Weights of a small transformer language model.
Size: 13 layers, width 64, 4 heads of 32.
Architecture: rotary positions, attention and MLP in parallel.
Each number is 128 + 24 x the weight over its row's rms, rounded and kept within 0 to 255. Layers, rows and columns count from 0. The size above them is the row's rms in percent of the matrix's.

# layer 4 attention query, 128x64, rms 0.0752, rows 86-95, columns 0-63
size [103 104 100 102 119 109 109 105 107 112]
[[153 163 137 158 120 133 165 114 133 116 119 100 119 126  97 127 152 137 147  69 122 109 141 162 147 127 108 174 141  94 123 146 126 107 167 146 137 139 104 186 140 122 116 115 151 135 113 189 113 123 113 105 167 119 172 135 152 148 127 137 101 161 126 149]
 [138  97 168 146 110 138 142 141 159 117 131 143 140 156 151 122 130 102 135 101 129 149 134  93 128 132 169  79 116 119 129  90 157 137 124 143 125 140 101 124  89 136 127 141 135 188  99 142 154 127 138 123 149 106 156 142  71 134  68 142 149 144 108  83]
 [100 144 121 158 146 114 158 134 126 148 151 167  71 106 167 134 144  93 127 108 136 138 148 112 126 160 100 120 137 143 119 124  75 127 131 143 155 149 107 100 105 146 125 150 139 117 103 132  90 139 111 115 102 144 102 160 132 173  92 157 139  87 160  92]
 [155 135 168  73 129 115 128 104 125 156 125 121 141 185 139 123 132 123 111 153 162 155 136 107 115 152  96 163 121  91 143  92 113 151 131 107 145 113 122 123 156 153 184 152 108 103 143 137 128 120  86 111  87 155 114 141 102 138  95 123 110 166 138 137]
 [158 124 138 111 148  96 111 166 150 121 178 150 128 108 118  92 158  98 105 164 116 134 135 112 103 152 137 120 106 118 159 161 121 142 149 148  90 142 127 108 152 142 160 143 121 138 162 112 149 110  88 122 156  96 137 130  70 148 120 108 164 170 102 115]
 [153  95 103 147  74 130 133  96 152 158 142 147 134 119  98 104 163 141 170 150 126  88 122 169 137 104 115 134  99 144 141 158 140 134 117 110  74 117 138 119 157 118 128 143 143 109 137 144 183 101 117 120 127 177 119 118 135 150 128 126 110 126 180 147]
 [141 152 143 130 131 126 131 128 127 122 105 155 126 145 124 177 151  87 126 125 143 102 120 188 142 115 141 102 133 120 114 140 118 132 132 131  81  73 141  93 143 125 161 137 127 114 165 142 108 117 172 147 159 123  91  93 164  99 165 155 111  96 143 164]
 [130 150 114 131 155 128 146 163 156 131 168 162 170 137 152 117 137 144 142 106 104 156 176 118  80 157 125 130 150  71 156 114 109  87 109 124 144 140 111 111 138 140 148 137 158 153 128 111  98 123 135 116 117 129 138 129 137 121 114 118 208 100 132 111]
 [143 161  91 139 119 147 124 105 123 142  97 143  68 132 118  81 111  95 105 121 105 139  89 139 139 116 154 132 158  96 115 140 167 111 109  87 105 130 152 161 131 108 128 190 115 179 131 103 154 134 140 138 138 151 146 116 118 116 123 166 143 123 153 132]
 [142  75  88 124 124  76 122 114 123 158 114 122 100 121 149 106 156 144 123  95 145  93  67 118  96 161 134 139 136 107 154 146 138 116 111 141 129 124 101 138 142 125 132 123 110 140 110 108 159  92 132 183 131 146 123 125 129 187 132 119 139 137  86 100]]
# layer 4 attention key, 128x64, rms 0.077, rows 86-95, columns 0-63
size [ 95  95 106 102 118 107  99  98 104 103]
[[149 117 163 166 124 148 128 164  92 103 143 121 119 116 128 102 114 145 121 126 107 116  83 164 139 116 142 116 108 151 160 145 155 153  98 143  74 126 118 130 117 133 135 122 144 125 145 105  79 159  82  87  99 158 123 154  91 138 101 115 124 117 177 144]
 [145 103 105 138 123 105 152 112  88 133  99 167  92 110 145 131 136 102 157 143 101 114 106 149 116 114 133 129  87 182  91 109 129 137 132 165 149  84 120 103  93 110 164  94 110 123 127 129 183 103 147 138 172 150 123 124 118 158 121 127 145 117 117 104]
 [132 150 111 119 118 101 156 157  86 147 151 129  74 122  88 135 141 122 143 105 139  93 143 144 116 123 135  88 122 158 107 141 101  62  80 140 148 141  93 110 126 129 117 130 130 105 111 140 111 121 171 139 119 131 128 100 174 121 115 166 140 155 168 138]
 [147 160 125  99 134 136  95 100  98  91 149 126 142 120 129 148 125 153  92  68 146 116 135 129  98 153 159  81 113 100 128 136 107 107 142 122  96 171 124 155 125 131 163 113 164 138 165 115 159 130 137 123 142 157 140 129 130 132 170  87 127 122 167 163]
 [164 149 105  89 109  98 128 118 117  93 114 159 138 139 174 125 149 125 129 141 125 157 160  82 131 146 146 114 156 165 166  94 144 132 177 127 157 121  77 102 140 153 103 148 104 126 134  98 113 119 117  87 133 117 160 102 132 130  97 122 162 120 134 114]
 [148 159 116  79 128 126 139 187 162 139 130 120 132 138 164 133 101 145 125 165 117 154 159 122 114 102 117 148 148 147 122 103 126 125 155 169  86 149 120 129 146 112 131 137 125 143 182 125 137 125  77 114 152 146  76 149 128  96  97 140  91 127 154 123]
 [152 155 115  98 146 100 166 183 156  94  99 125 135 136 123 100 147 181 116 137 121 108 134 184 154 128 132 143 108 128 138 114 129 135  88 103  98 129 164 173 116 139  99 140 136 157 111 102 143 131 130 137  98 118  87 148 105 106 160 112 107 132 101 119]
 [127 119 117 123 126 127 112  90 133 104 163 131  97 123 112 153 125 167 126  99 154 124 110 154 101 146 113 150 167 178 124 122 115  93  82 134 178 138 112 104 136 149 121 179 122 113  80 126 116 103 140 138 132  91 120 141 115 128 108 155 178 153 168 122]
 [115 116 166 149 120 130 177 160 131 100  99 139 100 111 112 116 103 115 118  99  85 166 141 108 150 118 126 134 152 120 119 127 152 101 156 152 157 148 111 122  99 189 121 130 149 119 156 153 173 146  92 120 145 149 110 127  96 154 145 113 123 138 157  79]
 [ 95  97  72 119 140  93 113 117 167 122 153 172 131 110 124  81 151 130 120 120 110 133 168 121 148 135 154 111 136 109 116 144 129 140 147 118 143 137 112  85 122 134 149 133 128 123  89 189 141 102  60 142 138 102 138 130 132 165 150 101 116 116 121 122]]
# layer 4 attention value, 128x64, rms 0.0681, rows 64-78, columns 0-63
size [ 98 125 107 117 129  95  98 103  92  90  99 112 119 114 117]
[[146 133 127  98 110 142 111 116 134  92 163 109 145 107 113 175 148 169 113 105 115  93  90 136 138 146 117  88  99 138 124 108 125 111 128 138 137 151  93 125 154 153 114 144 114 145 153 123  97  88 127  49 139 123 110 176 142 137 163 126 153 117 141 146]
 [112 109 141 141 155 106 159 135 193 120 142 101 151 105 153 146 128 110 134 140 146 117 186 162 104  77 120 141 110 133 134 142 135 111 128 159 130 121 151 135 118 129 112 100 172  86 111 176 110 114 141 115 151 154  83 124 114 116 178 110 123 135 109 130]
 [149 143  92 101 161 151 158 113 174  49 116 109 106 185 124 128 135 145  78 144 124  93 137 117 137 125 117 115 144 109 117 144 100  84 118  98 135 110 130 153 150 127 133 119 108 102 103 147 123 163 107 135 145  91 146 110 118 135 147 107 115 131 146 114]
 [138 141 132 137 141 187 156  96 120 164 106 111 141 137 163 186 100 102 120 120 136 118 133 108 127 158 154 146 134 147 131  85  95 161 142 128 135 144 134  88 143 104 116  92 101 109 156 159 147 125 132 155 149 124  85 126 114 139 186 139 123 103 112 113]
 [167 153 110 116  93 158  93 145 113 147 162  89 140 129 129 127 136 154 141 136  93 142 132 128 124 128 168 114  78 142 161 151 137 126 117 141 107 141 143 157 156 104 134 105  88 137 120  80 138  86 120 103 100 160 144 119  82 116 107 127  90 113  94 114]
 [122  91 115 134 134 130 144 164 136 135 121 122 120  72  89 124 131 164 153 142  94 156  60 121 162 118 123 102 147 120 131 120 113 130 167 167 156 139 152  91 140 123 126  98 110 140 108 138 149 136 106 144 115 101  97 111 107 186 161 135 133 157 122 118]
 [ 94 117 115 156 153 134 144 150 114  71 118 145 121 115  99 108 131 137 114 106 150 149 131 116 157 135 154 139  96 154  97 136 163 177 109 134 147  78 104 107 128 101 134 108 172  89 140 171 156 178 123 131 160 139 132 141 152 137 118  94 120 121 151 116]
 [122 112  92 119 157  95 163 118 145 104  86 120 172 147 151 131 129 131 149 156  89 163 106 146 132  97 169 112  81 117 125 143 117 134 137 154 107 146 161  91 131  96 119 109 130 167 153 125 135 108 157 121 123  87 165 110 136 146 178 121 119 126 151 112]
 [125 110 148 136 110 157 156 144 149  84 114 128 134 128 116  70  98 103  87 111 116 117 123 142 138 118 109 127 126 153 113 116 114 143 146 145 128 100 130 104  90 136 119 161 104  91 161 105 183 112 125 127  89 143 161 104 156 109 113 103 185 108 157 151]
 [101 147 130 159 157  90  93 136 148 136 161  84 157 143 121 127 139 134 107 112 142 102 119 173 148 104 136 131 112 147 138 148 123 139 167  90  91 145 128 171 178 120 152 119 130 150 130 133 174 152 117 145 146 153 122  95 116 124 131  99 138 184 114 100]
 [134 116 151 145 197 110 125 127 133 130 135 103 111 159 116  86 130 114 115 157 121 161 160 133 138 154  93 163  89 107 119 163 106 118  81 178 153 115 127 171 147 129 119 128 106 150 116 155 161 142 106 176 117 129  98 130 108 112 128 146 136 110 141 143]
 [192  85 123 148 140 137 120  91  94 104 113 145 111 125 118 100 121 165 139 103 150 152  96 104 167 134 121 127 109 141 194 136 106 141 123 115 156 120 109 163 128 106 161 129 127  98 110  84 135 131 143 183 105 145 145 139 140 122 125 129 109 100 138 135]
 [128 184  97 106 137 108  85 168 179 141  97 174 117 131 115 160  90 136 140 101 126 145 121 105 109 123 142 104 126 120 122 115  74 156 146 140 115 117  90  97 144 123 140 116 127 112 163 124 142 139 137 115 106 142 111 119 122 185 106  98 104 141 121 150]
 [108 117 145 155 174 128 116  88  90 159 161  90 136  79  97 126 167  96 149 143 108  98 102 131 122 126 128 104  96 164 111 133 143 143 127 129 181 117 134 142 112 143 165 108 124 136 180  97 121 170 134 125 134 133 104 148 119 103 134 128 151 121 153 110]
 [117  96 159 167 165 157 162 133 123 111 119  66 131 162 103 127 152 117 108 163 137 130 155 124 151 129  94 157 139 126 114 132 101 128 141 131 104  83 138 131  43 112 121 120 109 143 139 123 125 155 138 163 117  99 143 144  95 131 126 134 106 143 108 137]]
# layer 4 attention output (transposed), 128x64, rms 0.0905, rows 64-77, columns 0-63
size [101 123 106 119 121 102  97  95 102 100 107 115 113 108]
[[138  81 116 181 142 126 131 153 128 136  64 104 126 186 120 136 138 132 143 102 122 149 112 127 144 124 137 148 139 149 139  94 113  85 138 125 154  74 127 126 127 117 141 109 125 101 132 103 127 101 105 142 109 133 102 102 139 104 142  68  96 148 135  93]
 [148 177 125 110 118 113 118 115  91 133 127 121  94 126 124 143 114 139 131 139  84 100 165 165 117 162 111 130 150 109 121 131 140 177 127 118 147  84 140 130 111 159 138 116 133 111 110 124 120 143 133 110  90  89 134 166 150  53 168 107 127 123  87 127]
 [117  91 123 146 122 110 102  64 112 151 121 137 123 124  88  85 162 137 120 125 139 123 163 127 132 163 140 130 165 146 118 124 105 101 159  87 148  89 105 158 147 118 140 183 126 120 133 163 134 143 130  94 109 146 146 117 127 112 147 170 117 140  82 135]
 [114 143 101 166 137  99 168 178 117  80 156 150 106 116 134 132 102 143 102 160 104 114  93 157 120 127 141  90  98 103 130 155  89  90 126 129 114  99 130 109 119 101 149 127 122 108 151 165 109 122 134 143 103 108 124 123 171 130  82 103  97 131 119 125]
 [115 140 126 111 149 179 181 149 107 143 112 108 147 131 175 109 124 122 137 182 121 147 128 149  87 154 117 153 135 139 116 109 113 121 150 121 138 140 110 143  95 156 105  94 147 152 153 144 131 116 157 155 136 155 132 127 128 135  79  92  99  72 152 114]
 [127 153 123 163 166 116 115 136 126 122  86 171 139 129  96 105 105 131 149 143 133 117 112 115  79 116 141 120 111 122 147  94 153  58 121 128 100 125 141 149 129  92 138 137  60 113 137 146 151  86 108 112 168 124 135 120 101  96 131 131 139 106 152 120]
 [126 141 134 113 103 149  86 112 129 140 163 145 118 153 105 140 146 156  97  73 129 152 134 148 120 127 134  97 103 125 143 137 128 146 137 160  81  88 151 102 110 151 139 139 142 121 115 203 124 148  59 121  98 117 134 130 135 125 133 143 102 116 156 106]
 [113 148 130 154 158 130 134 146 168 136 121 158  72 116 174 126 116 138 154 128 148 113 111 166 122 126 164 186 117 136 163 115 151  79 121 122 199 136 148 131 117 111 127 139  90 115  94 132 124 140 114 137 106 129 163 126 140 123 128 144  82 137 114 121]
 [ 72 104 125 155 139 174 148 166 118 151 113 130 103 103 169 117 122  94 150  69 128 111 159 107 130 111 113 109 162 123 135  91 125 133 120 156 124 127 115 109  98 100 144 171  89 142 105 160 121 155 144 108 122 128 157  97 121 139 125 162 110 115 151 124]
 [124 127  99 119 125 132 157 142 100 150 123 130 143  97 131 110 143 140 180 169 152  59  99 121 131 132 119 150 157 147 107 129 135 101 134 192 125 142 127 161  76 129 138 126 145 135 123 128  88 112 125 102 127 110 177 144 157 137 138 130 132  89 153 158]
 [164 122 174  79 155 138 109  78 111 107 115 138 118 101  80  91 103  98 100 100  99 110 127 136 122 113 130 148 108  84  89 145 140 138 154 114 132  98 117 104 130 155 110 144 115 131 131  95  99 132 101 126 117 142 112 160  92 125 125 167 100 141 139 145]
 [148 134 165  95 126 158 119 151 112 149 154 152 148 125 145  97 115 120  82 116 137 161  89 129 111 107 154 102 102 130  72 140 110 120 136  80  96 126 130 126 142 135 120 138 107 168 129  92 101 144 112 118 136 165 184 112 135 151 101 123 112 151 145  88]
 [136 103 108 156 125  96 107 149 137 128 152 138 135 104 139 111 108 146 138 123 136 115 163  96 102 175 161  88 105 176 141 121 105  91 115 166 136 140 149 136 127 174 173  97 154 129 132 128 132 100 143 133 143 118 200 145 133 134 100  95 127 128 104 132]
 [174 147  99 115 100 124 125 170 148 140 156 136 130 127  87 146 141 120 165 125 117 126  94 129 127 121 131 158 127  70 134 139 139  98 173 171  86 151 115 171 146 116 101 152 152 135 103 122 163 123 113 145 123 126 133 112 136  96 146  85 114 112 172 127]]